From a checkpoint of a small transformer trained on Wikipedia.
Size: 10 layers, 14 heads of 64, MLP 896 SwiGLU, vocabulary 32768, 73.9M parameters.
Each number is 50 + 15 x the weight over its row's rms, rounded and kept within 0 to 99. Layers, rows and columns count from 0. The size before them is the row's rms in percent of the matrix's.

# o: layer 4 attention output (transposed), 896x576, rms 0.0767, rows 583-606, columns 288-431
# v: layer 4 attention value, 896x576, rms 0.0826, rows 584-607, columns 288-431
o583 097:17 59 66 52 49 73 31 62 31 43 69 53 45 49 77 47 49 71 59 42 51 28 49 58 44 72 33 46 61 57 48 81 55 48 50 49 52 42 44 56 53 62 46 79 40 42 44 50 77 55 49 34 46 32 44 56 58 64 47 78 52 68 37 42 67 58 36 30 64 36 27 49 52 26 65 33 67 51 44 28 30 70 38 48 36 34 32 48 61 54 29 68 46 77 69 54 48 51 32 47 67 57 52 55 54 58 65 40 55 56 64 54 39 47 62 59 35 31 50 70 36 44 64 35 56 58 70 41 62 86 41 75 27 39 78 49 63 34 74 61 62 18 50 64
v584 100:76 45 65 33 52 25 47 44 52 43 32 40 71 58 45 44 60 74 44 57 41 47 36 65 42 37 42 34 46 37 69 21 49 39 38 48 40 30 77 53 75 48 47 71 53 45 42 55 72 32 36 27 59 65 46 56 60 50 49 52 59 66 47 32 47 36 64 46 41 50 36 45 48 68 57 58 81 40 42 46 50 47 45 27 72 51 41 35 51 15 58 35 79 47 66 74 42 68 41 63 42 51 45 53 35 55 59 59 45 37 43 52 50 36 51 31 35 70 56 43 47 70 48 52 04 35 35 70 46 49 49 50 58 61 56 70 56 58 62 35 43 78 36 26
o584 103:35 75 37 30 25 56 44 69 56 46 72 67 08 83 77 33 37 36 43 29 50 40 61 63 85 44 42 42 27 37 51 49 48 56 50 35 38 63 44 53 39 51 48 64 66 38 39 57 37 73 66 43 43 42 41 58 26 62 67 36 59 27 45 79 63 77 65 58 49 47 44 36 42 58 59 30 42 47 52 48 41 59 57 49 45 36 59 69 41 51 54 56 59 82 38 48 31 70 45 42 58 58 32 43 49 54 65 39 49 43 77 48 45 44 21 66 39 58 35 36 11 65 54 73 51 76 53 27 55 66 64 52 39 46 45 40 69 51 72 60 34 32 74 48
v585 093:44 48 30 93 40 45 51 45 66 42 62 36 52 58 38 51 53 52 75 45 43 29 34 22 56 39 55 65 80 26 43 50 51 62 51 53 57 54 35 62 12 53 43 39 60 37 71 38 68 05 60 64 42 77 54 74 30 34 62 23 63 59 41 67 36 42 69 63 35 75 45 33 71 57 46 43 59 54 28 48 49 46 72 47 33 35 76 39 58 32 34 52 49 56 63 23 50 44 36 59 37 53 48 45 68 37 20 57 71 35 22 54 38 44 40 55 37 75 46 21 45 62 44 57 52 27 41 48 30 57 39 37 55 57 51 59 53 76 53 59 43 58 64 40
o585 097:62 65 62 32 39 48 73 30 18 54 44 72 74 76 60 36 57 56 55 51 50 32 60 74 56 71 45 24 66 35 65 82 75 52 30 32 48 26 67 56 50 76 52 52 41 51 60 48 40 68 14 54 44 57 41 57 39 54 31 56 19 31 28 74 62 45 43 60 32 44 65 60 22 64 20 66 32 61 70 40 72 57 57 48 42 55 17 60 37 74 36 63 37 41 55 51 72 21 57 73 42 42 56 73 45 52 65 40 53 23 59 47 55 70 41 50 68 26 60 43 65 26 31 30 45 55 56 54 36 40 53 46 44 31 56 49 33 37 45 48 44 51 78 45
v586 090:88 63 57 70 77 70 57 43 49 55 65 51 18 70 67 33 36 39 48 57 46 78 57 60 37 56 40 32 31 66 39 42 52 68 41 50 36 36 58 65 76 43 39 30 46 34 27 40 29 45 49 44 69 73 38 36 52 25 67 50 35 52 48 56 59 40 44 46 54 51 52 09 29 54 50 58 57 54 65 44 17 38 37 65 67 53 37 63 24 66 47 62 65 25 71 52 46 50 58 46 65 46 71 52 19 18 42 55 41 48 52 54 90 61 63 40 69 55 57 33 37 59 87 35 00 31 44 47 49 43 57 41 59 37 58 63 55 44 59 22 32 59 36 54
o586 096:29 82 42 55 50 56 55 54 46 49 34 60 58 21 67 26 43 72 50 61 31 33 51 39 63 80 21 39 59 42 61 28 39 41 64 73 37 48 42 35 44 51 61 60 56 39 58 73 50 37 59 38 33 43 45 60 33 75 17 53 35 52 39 48 61 58 68 44 61 50 47 66 52 39 41 53 47 33 18 48 52 66 65 54 46 38 73 27 55 17 57 46 49 38 10 52 49 33 52 43 41 42 50 45 39 55 43 30 55 20 48 55 44 40 47 71 60 47 57 67 65 54 38 55 54 50 59 45 43 49 45 55 87 53 28 56 26 71 57 12 52 34 54 48
v587 086:70 58 49 48 30 63 27 38 39 32 47 26 50 46 53 60 40 53 33 45 37 75 68 86 55 49 43 57 30 71 78 21 43 40 29 64 49 50 51 52 66 69 48 67 43 57 43 55 32 57 50 29 59 62 45 62 51 34 33 67 51 28 53 27 47 42 19 36 38 63 34 47 50 31 65 43 76 37 62 31 55 64 63 49 61 51 58 08 49 60 67 21 60 31 55 45 61 59 46 39 57 27 50 32 52 46 54 61 41 27 45 69 28 66 49 18 50 40 68 48 73 27 72 72 28 47 48 82 46 53 78 59 44 42 55 60 36 56 61 24 59 23 50 50
o587 094:15 54 76 50 37 53 74 44 46 57 33 51 30 91 48 47 45 40 64 19 37 52 47 44 51 40 25 50 50 50 39 51 62 71 44 38 51 48 84 40 47 29 50 46 71 51 33 58 67 53 61 38 65 41 52 47 48 55 70 42 24 44 56 43 42 71 93 61 49 29 42 47 54 47 37 45 61 84 45 58 36 63 54 69 11 36 45 51 63 35 72 55 89 47 63 71 21 51 67 38 47 52 54 56 81 60 38 55 50 27 75 30 59 62 40 66 41 51 26 43 24 71 35 63 55 34 61 22 48 88 30 39 40 56 54 45 58 31 46 22 46 86 64 36
v588 092:90 61 67 53 33 49 55 37 50 63 44 65 42 47 72 52 54 65 27 63 48 58 56 34 62 68 47 37 44 33 27 37 62 49 30 59 49 67 56 53 92 86 69 61 15 43 29 42 62 51 50 61 53 75 63 88 66 46 51 67 53 42 68 42 42 77 33 35 42 46 62 41 62 34 51 75 24 46 52 48 59 75 85 67 41 57 36 51 57 55 47 45 69 66 49 30 46 48 67 41 35 51 50 53 45 47 16 49 42 40 55 43 56 44 68 67 23 48 47 27 33 67 47 80 29 53 66 32 79 29 52 43 69 62 48 66 69 42 55 53 32 56 40 53
o588 099:55 53 50 14 28 24 51 55 61 29 47 61 29 38 45 32 47 60 45 65 49 45 21 72 76 51 60 80 42 34 45 44 31 32 57 55 50 34 23 46 53 16 65 69 30 67 67 38 08 69 50 40 50 54 56 56 57 72 16 52 49 78 31 61 30 59 55 78 36 77 43 72 55 45 60 35 47 43 60 87 56 58 38 29 63 51 48 56 56 49 61 51 56 57 72 57 39 21 48 54 61 23 47 45 77 67 46 31 69 55 56 78 51 60 35 48 81 69 55 45 64 45 51 58 36 18 33 16 54 56 68 47 44 55 59 73 38 77 76 71 73 71 48 59
v589 093:37 49 36 61 36 68 48 62 44 78 43 68 13 19 42 42 41 65 54 54 45 65 41 37 38 49 71 58 66 51 36 61 32 79 75 41 41 51 50 39 40 58 48 60 37 50 58 61 58 36 31 48 51 40 45 00 52 52 70 42 43 50 45 52 64 45 42 41 44 73 38 64 49 32 59 49 55 56 60 54 25 33 31 57 72 64 37 36 43 73 50 50 53 52 52 31 73 48 61 40 47 60 65 29 50 65 56 56 20 40 62 58 53 44 46 32 62 74 56 49 61 44 56 38 58 82 63 63 45 44 53 32 30 35 67 50 51 33 63 26 34 45 46 78
o589 096:68 73 72 34 32 48 56 63 66 45 67 39 42 56 58 72 41 23 64 45 45 44 48 46 63 64 54 41 43 34 51 50 29 60 28 56 78 48 43 53 47 54 50 50 68 59 65 48 66 56 75 38 44 87 40 66 29 34 39 53 36 55 64 46 68 69 53 44 47 39 41 63 70 86 17 68 58 57 33 85 50 38 50 86 46 38 43 33 45 24 72 39 48 62 54 48 64 20 23 47 30 53 37 40 28 48 50 46 22 54 36 42 60 45 69 53 60 28 50 68 43 58 63 58 31 27 54 07 45 61 38 47 47 57 50 56 47 85 72 28 49 70 50 53
v590 093:63 60 32 51 53 37 56 49 61 45 64 54 63 57 37 38 35 41 79 54 49 56 55 39 75 36 07 47 18 32 66 41 45 50 63 49 36 38 40 68 27 47 69 66 42 70 43 58 56 50 46 52 60 57 27 74 26 63 42 48 43 41 40 28 36 46 29 61 59 51 53 56 28 62 47 26 60 74 46 55 56 28 52 63 29 47 47 22 62 37 45 84 65 71 29 45 42 47 42 40 62 48 29 29 21 79 54 31 21 42 53 43 16 37 64 52 55 41 19 53 54 54 30 57 49 19 33 43 56 56 37 50 58 38 49 75 34 38 55 55 45 57 48 29
o590 100:42 68 67 49 49 44 54 57 61 67 25 26 71 71 62 48 57 49 49 30 46 54 53 38 49 36 33 57 53 54 35 47 58 33 39 51 77 81 51 52 56 44 55 65 47 61 48 33 36 55 48 35 14 48 68 83 58 58 53 58 77 41 51 52 72 74 73 70 51 56 36 47 56 17 47 50 27 45 51 53 52 46 39 38 44 40 46 49 37 47 28 34 50 83 59 57 48 62 53 71 47 39 67 32 64 68 28 44 47 45 44 73 19 66 41 46 34 54 54 56 22 47 53 63 68 41 44 67 54 60 65 79 49 48 65 54 59 61 69 57 68 57 84 57
v591 091:60 77 64 40 76 63 39 49 50 55 72 52 26 39 30 56 36 34 42 22 55 61 50 56 55 49 74 40 50 52 43 50 53 57 40 70 33 10 34 65 49 50 68 51 48 20 13 63 77 60 49 76 42 51 71 41 48 80 61 26 63 10 66 46 66 38 40 58 63 24 19 68 30 42 51 32 49 28 42 50 47 22 33 50 32 60 74 50 35 46 25 44 38 64 28 49 60 40 52 22 50 61 33 49 48 55 60 39 34 56 45 47 67 35 23 68 47 51 63 62 55 51 38 64 53 66 34 31 75 46 21 30 54 47 46 42 55 61 54 29 54 00 62 47
o591 096:61 64 57 59 50 42 61 46 69 49 49 38 58 28 28 47 62 36 59 66 52 57 71 51 40 43 66 49 37 64 99 41 50 40 57 13 76 61 54 23 37 63 24 51 63 69 66 31 31 46 54 56 31 62 57 66 30 52 52 41 45 66 67 39 66 68 65 70 58 89 42 47 44 55 41 58 55 46 52 67 25 54 31 55 60 40 45 51 55 36 61 43 55 72 88 36 53 58 45 52 58 54 59 41 33 53 63 73 49 34 51 52 70 63 52 48 58 23 88 70 44 40 67 44 66 42 56 43 50 72 46 48 67 47 45 53 45 48 51 63 43 39 38 47
v592 093:39 35 44 52 69 20 07 53 35 52 65 69 13 40 56 35 59 54 49 46 58 38 57 24 42 55 55 54 67 45 64 75 42 68 38 45 49 58 15 83 45 75 96 55 31 58 66 58 48 09 47 72 44 65 64 45 43 57 18 37 43 36 48 70 52 65 46 35 40 46 40 45 51 47 52 39 83 48 56 47 32 53 56 69 62 46 54 46 30 68 40 42 33 52 48 54 45 12 56 40 61 33 55 30 37 53 40 59 47 49 39 22 42 41 70 60 36 69 39 28 49 38 58 50 57 57 59 41 62 14 57 54 56 49 46 28 75 38 44 75 54 41 39 59
o592 100:75 60 86 27 32 60 65 37 39 30 43 53 41 60 55 51 25 37 53 43 44 40 25 10 51 45 58 38 29 26 53 09 69 50 58 34 43 17 78 43 55 56 44 61 64 50 43 82 48 56 52 63 39 61 41 64 40 45 57 44 41 32 64 29 25 47 71 28 39 63 54 55 50 71 64 71 37 78 50 46 99 43 55 40 56 50 30 50 44 48 78 46 47 41 61 87 47 47 65 56 47 40 42 61 59 19 48 50 48 52 64 43 70 33 61 22 82 42 75 46 54 45 65 22 55 40 41 64 36 40 71 62 48 44 41 73 50 55 48 39 49 50 53 48
v593 100:12 73 37 38 76 52 59 65 29 46 41 75 56 07 64 51 46 22 50 29 70 47 50 57 54 44 58 46 52 55 58 14 49 31 61 57 64 40 29 45 68 52 51 24 23 41 62 44 57 39 64 57 60 39 63 43 61 62 73 22 43 67 65 44 45 63 65 25 38 74 33 52 28 42 68 35 52 58 51 42 00 75 53 46 23 65 34 61 58 85 53 50 89 55 33 28 47 59 45 47 57 74 45 37 53 55 56 49 50 47 27 28 46 74 34 55 55 36 42 68 25 59 37 67 76 59 37 69 53 43 69 56 39 70 54 52 41 53 43 52 49 14 03 56
o593 104:67 44 62 77 42 38 32 59 82 58 72 57 46 72 57 52 72 50 10 56 64 72 59 23 40 34 72 56 52 38 46 16 39 60 26 45 42 56 62 76 43 44 41 33 73 56 32 59 27 44 43 46 32 53 64 39 59 53 63 42 44 61 55 30 60 57 39 47 56 54 67 34 40 34 01 25 69 35 20 78 81 61 66 59 58 77 59 30 40 36 74 40 36 17 73 75 48 53 64 69 68 51 52 47 09 60 32 41 30 63 61 54 55 70 62 55 56 65 66 45 54 46 43 47 40 47 57 19 41 47 35 34 88 71 43 52 57 42 61 43 33 99 69 31
v594 100:20 37 51 54 29 46 60 49 36 53 47 50 53 62 53 47 68 64 52 59 32 37 44 52 49 36 62 62 88 60 33 73 45 59 60 77 37 51 54 62 24 55 35 26 59 19 63 53 65 69 42 24 61 26 49 47 57 74 50 75 50 66 54 16 60 33 71 56 44 45 49 67 34 64 62 47 54 48 50 67 41 52 42 27 56 60 57 57 15 80 93 58 58 54 62 48 70 54 52 60 53 26 61 11 80 68 39 58 38 21 56 52 51 42 48 42 62 46 61 53 36 58 42 44 77 28 57 52 46 37 64 71 61 44 31 02 05 54 71 61 50 49 70 20
o594 106:71 56 37 38 45 33 45 77 64 43 60 09 48 25 28 55 56 23 31 54 62 45 43 73 16 55 50 56 44 32 74 69 36 72 40 28 74 51 45 38 69 49 47 65 46 62 64 57 66 54 62 24 45 51 70 48 29 20 78 54 48 37 55 55 13 18 45 57 50 58 36 63 60 67 38 54 89 81 45 33 49 59 47 67 22 59 56 35 58 42 36 37 32 41 55 39 36 30 16 53 34 49 27 53 22 55 51 57 52 67 28 39 25 66 80 63 22 67 56 68 68 22 70 46 60 44 52 63 53 47 64 42 38 60 55 49 73 49 48 44 59 42 69 39
v595 089:50 60 48 57 89 69 40 48 55 67 80 39 50 40 58 47 26 52 64 30 26 33 56 70 35 65 70 62 52 64 49 50 34 40 87 36 37 53 65 72 49 44 63 47 35 43 40 56 42 52 61 18 73 57 49 47 30 40 51 54 51 63 54 58 62 51 51 34 44 57 45 55 65 34 59 41 67 36 48 84 33 57 60 48 61 27 40 49 52 70 52 50 69 40 35 37 79 68 46 48 52 34 46 40 51 60 59 66 84 39 55 36 37 79 72 67 61 61 50 34 66 59 60 41 59 40 48 57 45 28 59 19 75 26 64 48 78 69 37 71 43 70 26 37
o595 096:79 45 52 38 58 70 44 71 53 44 64 40 41 53 71 69 43 63 67 36 79 48 48 58 45 60 43 32 54 41 66 14 40 34 30 56 33 54 51 47 75 56 56 63 61 58 90 55 45 48 31 86 59 51 60 26 42 52 50 65 52 43 59 41 54 45 49 56 55 49 68 44 44 55 39 44 55 54 57 33 35 86 64 67 69 29 44 58 51 36 65 48 35 40 66 48 31 56 51 55 53 31 73 41 64 55 38 18 52 56 13 53 60 53 29 41 27 49 36 68 44 54 49 57 49 20 29 74 65 49 40 69 22 38 57 35 63 41 52 46 52 57 50 68
v596 092:55 30 61 62 58 49 22 36 53 68 58 39 50 63 45 57 38 49 16 66 36 38 41 43 52 54 00 47 47 41 49 26 38 18 64 83 34 40 18 57 44 44 71 52 24 45 77 71 42 38 49 63 70 61 54 64 53 79 54 79 61 49 31 32 81 38 57 52 32 62 38 53 48 49 70 29 56 29 53 56 53 57 58 31 96 28 58 14 40 49 47 44 25 60 45 43 55 52 64 65 71 43 57 33 68 41 54 16 40 37 70 63 68 46 22 59 98 68 45 54 48 52 31 52 34 41 42 65 67 70 48 48 50 57 52 61 44 70 69 68 55 64 42 47
o596 100:47 43 43 26 35 52 49 26 56 24 70 44 50 54 66 38 64 62 45 55 65 61 44 64 68 25 65 68 45 42 56 51 48 55 44 47 58 57 54 39 67 55 35 43 55 37 45 45 67 55 66 39 36 68 40 65 42 37 65 32 74 45 79 60 31 58 42 74 28 61 51 69 48 49 61 50 72 52 50 43 20 52 47 62 34 72 59 30 49 53 74 61 93 45 44 66 65 50 60 61 53 76 56 44 34 44 26 63 51 37 24 56 59 45 36 58 16 37 76 22 35 47 41 65 52 07 89 53 49 49 43 38 45 26 54 35 46 50 74 19 56 76 36 35
v597 098:32 45 29 71 47 44 64 55 56 41 64 64 44 43 58 60 56 63 49 45 36 57 19 35 49 55 38 46 47 20 58 44 51 85 64 47 58 30 49 27 63 64 51 36 55 38 51 67 49 46 62 31 30 58 36 46 44 50 64 53 38 63 47 42 47 39 55 27 31 43 57 52 36 60 57 43 59 37 50 38 52 59 76 21 36 64 23 26 46 53 30 53 54 39 51 58 72 51 44 59 26 46 42 38 52 31 36 55 51 30 51 12 81 34 41 60 29 38 51 51 83 64 49 50 53 45 58 44 76 57 45 55 34 58 44 19 46 59 38 27 52 53 73 35
o597 098:52 23 37 37 47 42 64 35 46 55 40 67 79 18 65 72 33 41 76 40 53 31 72 53 39 61 38 54 25 40 40 25 37 39 10 64 53 24 56 45 51 41 34 41 43 33 44 63 45 39 20 34 75 78 50 44 65 30 63 59 71 38 49 49 58 59 38 44 47 12 71 61 50 46 20 44 38 75 41 57 48 50 50 45 46 45 27 33 40 43 42 62 43 26 53 69 37 58 31 26 55 50 88 45 22 57 38 46 33 65 42 66 61 64 53 66 56 39 76 40 24 42 68 55 44 35 52 39 23 56 68 33 60 45 39 75 50 42 48 59 61 76 41 45
v598 086:40 76 55 48 71 41 43 51 39 47 42 47 32 34 76 40 58 60 36 62 64 58 78 31 51 36 93 51 58 61 40 76 59 42 57 63 13 52 55 57 45 31 36 37 53 43 87 40 51 69 56 42 46 36 46 35 28 49 51 58 48 49 50 70 72 42 54 51 29 67 76 54 47 45 68 51 51 61 68 50 27 57 65 23 23 69 65 67 23 67 58 63 69 51 55 60 47 42 59 65 53 76 48 51 51 19 73 22 58 19 68 64 50 69 63 39 80 44 59 65 51 45 28 32 25 69 70 38 40 60 30 51 45 46 88 54 43 49 57 44 60 65 67 37
o598 092:30 37 24 53 47 37 67 83 66 62 47 11 32 52 54 26 24 56 52 61 40 52 61 36 35 46 51 42 57 34 40 53 32 50 49 44 72 75 80 34 56 27 64 30 54 39 47 74 46 41 74 57 46 43 54 38 48 37 45 39 00 66 58 26 49 13 45 37 70 25 22 51 69 69 37 61 63 38 46 16 55 44 54 64 78 44 59 36 71 56 56 31 43 16 22 42 62 73 54 48 80 51 52 47 29 68 26 37 45 67 30 39 54 41 76 44 37 38 45 72 75 37 80 49 55 59 70 61 55 51 53 67 83 58 18 46 42 75 39 57 34 42 61 63
v599 094:59 50 38 45 63 34 38 36 38 44 50 48 82 60 31 45 73 51 59 29 53 37 43 69 36 52 51 44 40 63 54 64 48 67 48 31 54 66 54 55 49 62 41 45 51 33 19 88 73 85 56 48 68 58 34 46 37 24 30 13 65 58 37 41 35 28 39 66 63 34 44 56 48 52 48 24 26 46 45 44 67 48 75 36 34 34 55 61 68 73 75 57 53 40 57 57 41 51 29 34 66 46 33 68 59 42 34 47 59 59 41 52 45 43 67 60 44 26 35 55 57 53 56 42 50 48 60 36 48 42 20 47 50 53 30 55 52 54 55 43 70 52 53 22
o599 101:43 61 31 44 62 64 44 58 76 56 37 52 35 63 42 46 52 34 54 53 43 42 47 47 24 55 64 50 62 49 66 36 61 37 29 57 45 57 56 23 57 59 64 51 47 68 62 17 64 39 48 15 31 51 63 50 37 45 33 45 41 49 30 60 53 54 45 35 48 30 42 46 53 50 44 46 42 62 61 47 32 44 22 50 58 58 62 52 52 33 34 30 21 22 29 44 59 58 35 38 49 41 50 62 57 53 39 61 55 41 43 60 49 60 58 42 45 52 41 52 71 70 61 48 58 48 65 47 45 58 46 36 13 63 48 42 76 60 27 79 30 37 52 69
v600 095:60 45 39 79 44 38 53 66 60 33 39 47 46 58 38 67 53 62 63 66 29 22 50 66 62 38 37 73 40 42 44 41 52 53 52 48 75 35 44 31 33 60 94 39 76 34 63 56 40 68 69 67 36 35 53 61 40 51 50 41 43 58 39 62 66 52 59 47 41 57 61 60 67 59 53 49 41 49 30 47 60 17 63 41 45 58 54 43 67 37 48 40 52 63 38 75 54 51 49 81 63 41 51 26 73 59 36 69 40 33 61 62 15 69 56 31 40 60 64 48 41 19 22 66 67 26 59 45 32 44 99 66 36 29 77 53 67 67 68 54 56 58 86 37
o600 102:49 28 36 41 62 83 60 42 24 67 55 48 57 64 50 48 49 38 42 60 49 55 56 57 47 47 33 68 48 68 47 88 43 48 12 49 76 53 56 38 52 47 53 57 49 60 43 32 65 65 59 58 63 32 71 34 66 25 63 36 62 31 44 47 58 66 51 35 59 46 22 56 52 41 47 37 38 79 66 49 42 62 75 62 22 37 44 71 48 50 25 59 52 46 89 49 29 52 64 61 31 40 41 35 54 35 48 68 56 73 54 53 31 68 44 54 46 50 55 25 57 70 52 48 53 60 62 47 52 39 20 31 44 59 76 36 58 41 45 52 46 59 24 47
v601 088:32 44 79 56 35 43 52 48 51 54 29 60 29 50 22 48 42 45 40 71 30 63 78 45 16 70 71 21 42 52 52 69 38 45 58 53 29 48 38 33 54 60 43 62 33 49 62 52 41 63 24 19 74 33 81 37 85 30 74 65 63 51 67 73 32 41 66 55 48 47 49 63 90 48 34 67 46 52 69 23 34 41 35 54 62 40 48 63 49 54 48 32 69 09 39 63 56 62 71 63 38 54 36 52 36 37 39 56 63 68 31 40 78 20 67 41 66 46 49 30 45 39 86 36 28 64 41 67 46 59 41 59 38 45 34 48 39 34 49 68 11 47 54 55
o601 096:56 71 43 46 57 68 60 37 60 25 36 38 70 44 58 47 55 47 54 41 34 45 46 43 88 53 50 32 67 54 51 30 46 69 68 65 46 77 33 73 42 59 59 56 50 46 19 47 38 34 54 70 72 53 35 35 35 65 31 40 38 69 49 51 69 49 45 41 33 52 58 48 46 39 55 30 65 55 36 52 72 56 55 55 47 40 58 27 67 59 42 53 44 53 33 45 38 31 49 43 55 88 68 36 70 23 44 25 29 51 61 65 37 44 65 39 33 33 62 48 57 43 61 48 57 42 63 56 53 51 86 45 57 75 39 59 55 66 19 48 64 63 48 40
v602 091:84 41 31 37 68 54 52 34 35 31 64 54 43 65 34 56 54 36 51 53 63 56 46 33 64 29 55 28 13 51 66 40 46 25 48 28 26 55 37 58 56 33 66 55 25 89 49 67 75 64 18 59 61 40 55 65 65 60 31 72 77 56 62 34 52 58 67 30 45 52 08 47 50 48 75 46 58 48 51 76 52 33 39 44 65 62 63 44 66 57 35 58 34 35 57 50 52 48 28 57 54 68 40 39 37 78 51 46 46 68 27 54 30 26 80 54 40 48 29 52 31 39 90 39 53 52 49 49 40 66 63 59 60 44 50 51 50 49 59 58 47 41 45 28
o602 096:29 76 51 76 38 45 56 56 37 62 51 46 44 29 69 65 57 42 30 61 81 34 45 39 65 47 07 62 31 34 65 43 40 48 26 56 48 73 64 42 47 44 47 50 68 01 60 24 45 32 67 41 48 51 62 42 69 53 45 43 40 59 53 57 38 28 55 97 45 31 65 09 44 50 77 37 45 36 59 30 73 63 36 75 46 49 58 62 30 44 49 58 78 40 65 41 24 30 47 36 49 54 71 24 37 62 55 77 13 35 47 71 53 38 42 58 49 39 53 67 38 69 40 65 37 82 36 48 63 59 52 47 42 52 39 24 87 56 53 61 42 44 51 28
v603 096:56 57 24 39 50 64 52 63 45 59 30 28 57 05 66 41 46 60 67 57 78 32 48 58 54 47 56 57 49 59 57 72 54 31 37 35 51 44 66 37 31 74 75 13 67 47 56 52 66 55 33 46 43 45 46 86 49 47 48 30 43 62 63 40 58 64 45 46 59 66 32 65 60 44 45 30 55 82 62 62 42 51 61 28 22 51 50 73 65 56 51 36 37 69 39 59 60 54 32 42 62 51 44 50 51 49 44 49 45 31 77 29 20 38 18 67 43 44 60 66 39 53 48 38 37 43 33 32 29 43 63 46 63 40 52 43 68 64 22 48 67 54 45 16
o603 099:81 42 49 78 51 45 66 59 32 24 68 55 44 43 47 59 78 67 32 47 62 86 48 39 27 50 37 50 58 36 59 66 65 65 65 57 22 49 64 52 52 48 16 65 44 36 40 32 56 45 57 44 38 49 33 46 44 48 69 55 53 42 44 27 50 46 72 50 86 65 40 49 45 41 60 99 71 09 64 41 50 23 63 85 42 61 44 54 30 60 42 70 59 37 45 58 51 32 56 54 42 13 57 64 14 89 38 31 47 60 37 57 68 58 47 45 48 47 61 56 43 61 62 59 58 59 46 48 72 51 46 44 63 82 55 37 68 22 51 40 39 64 53 48
v604 099:65 45 41 54 67 48 66 46 65 49 45 54 66 47 49 61 73 16 57 41 85 26 61 42 66 41 40 71 44 68 69 13 65 47 35 39 81 58 51 49 54 56 52 48 53 43 37 60 55 43 42 50 62 42 61 78 31 67 36 32 38 49 62 63 41 50 38 46 54 77 58 52 32 47 38 39 56 58 21 43 51 33 71 35 44 68 63 55 65 66 61 51 19 25 40 46 64 56 49 48 50 58 31 59 51 38 48 37 71 53 40 54 48 21 39 40 47 67 67 99 53 44 44 43 60 48 26 20 17 44 86 65 51 29 54 60 69 49 64 57 51 49 35 48
o604 103:55 57 39 47 63 51 61 65 31 58 38 56 71 58 35 85 63 60 57 61 41 52 48 45 54 50 37 17 52 70 80 65 54 41 30 58 29 34 42 43 57 56 38 86 57 62 19 40 44 39 53 75 68 30 39 34 54 52 67 54 40 70 52 43 71 54 62 26 74 45 25 37 60 47 41 67 43 46 58 35 52 69 34 72 56 49 52 64 35 55 39 45 48 56 60 44 49 40 46 41 65 54 72 88 76 53 66 70 50 48 41 64 49 75 61 68 61 29 45 43 23 54 74 31 49 52 75 48 73 57 14 36 74 41 27 40 36 32 59 48 34 28 64 49
v605 092:59 64 39 47 45 44 32 56 32 32 62 78 30 42 48 41 34 44 50 53 56 48 31 29 40 49 49 56 55 61 52 27 65 57 47 72 28 55 51 59 32 40 57 53 59 65 41 25 46 29 58 54 37 62 39 69 50 46 66 55 21 38 51 40 49 50 34 67 65 64 79 53 44 55 27 70 65 52 61 71 58 72 46 33 69 57 32 49 38 35 40 32 51 55 38 59 59 61 76 51 33 17 61 28 54 82 14 35 25 42 58 78 51 66 83 45 34 48 54 17 52 63 56 69 45 38 52 48 77 45 59 64 55 64 42 35 59 67 45 71 38 46 33 67
o605 097:53 49 68 43 42 27 40 39 27 27 48 55 40 40 59 33 34 61 55 50 54 44 58 56 34 34 48 44 32 35 56 11 21 60 50 58 52 34 14 32 69 21 48 70 50 49 30 60 51 69 45 64 51 48 52 56 60 62 35 32 56 34 65 69 48 68 59 23 25 46 51 66 43 31 71 37 66 55 31 48 57 51 43 12 27 27 53 56 53 51 56 48 83 59 44 48 36 19 64 47 39 45 49 38 57 55 55 68 66 51 42 44 25 44 51 34 30 77 46 47 58 61 28 53 27 41 51 49 41 48 21 50 40 12 55 61 56 70 56 14 40 81 48 54
v606 097:34 48 31 33 29 39 26 50 45 37 60 55 30 69 52 56 47 57 50 38 12 43 72 59 51 31 66 50 29 43 81 32 50 61 48 31 54 47 45 43 73 39 51 39 44 72 63 64 17 44 77 29 58 69 30 49 51 20 67 60 45 44 55 45 59 36 42 73 20 46 77 27 56 66 51 47 41 42 54 26 34 77 83 31 54 41 37 14 56 56 33 48 50 54 33 58 47 55 52 48 37 53 35 23 37 34 31 50 49 26 58 61 33 38 57 37 47 68 52 57 57 47 73 51 22 52 61 67 68 64 44 46 58 56 66 42 78 51 64 69 42 49 30 49
o606 105:37 23 56 51 67 46 52 42 36 69 43 99 70 52 63 47 82 82 47 62 59 28 42 55 73 38 53 50 35 57 45 91 58 79 17 67 28 42 44 71 58 32 44 50 65 47 38 46 31 64 61 70 47 34 59 46 53 35 49 40 59 46 13 49 35 51 64 19 59 42 40 75 31 38 53 46 28 50 74 44 56 50 73 45 65 72 71 47 44 47 36 47 54 39 45 61 47 60 70 37 52 73 65 40 64 23 36 49 52 71 34 26 59 71 33 50 53 50 63 03 21 57 54 77 67 68 26 34 65 64 62 65 51 77 51 66 36 40 71 54 16 76 48 52
v607 090:56 71 40 76 39 28 65 43 55 82 41 58 73 46 39 59 93 68 81 52 35 55 32 37 33 39 36 47 30 39 57 55 73 47 52 37 55 55 43 40 74 40 61 59 51 63 72 52 40 61 77 35 54 65 44 39 32 50 49 66 47 67 68 45 63 32 56 41 40 63 41 38 29 64 49 63 55 70 62 40 54 39 36 53 25 75 19 40 12 61 36 25 58 44 68 73 47 34 32 55 17 65 87 29 57 80 46 51 35 69 56 28 66 51 53 41 36 70 54 69 73 45 65 45 65 34 51 02 66 63 49 53 19 55 82 40 28 66 38 31 49 67 69 63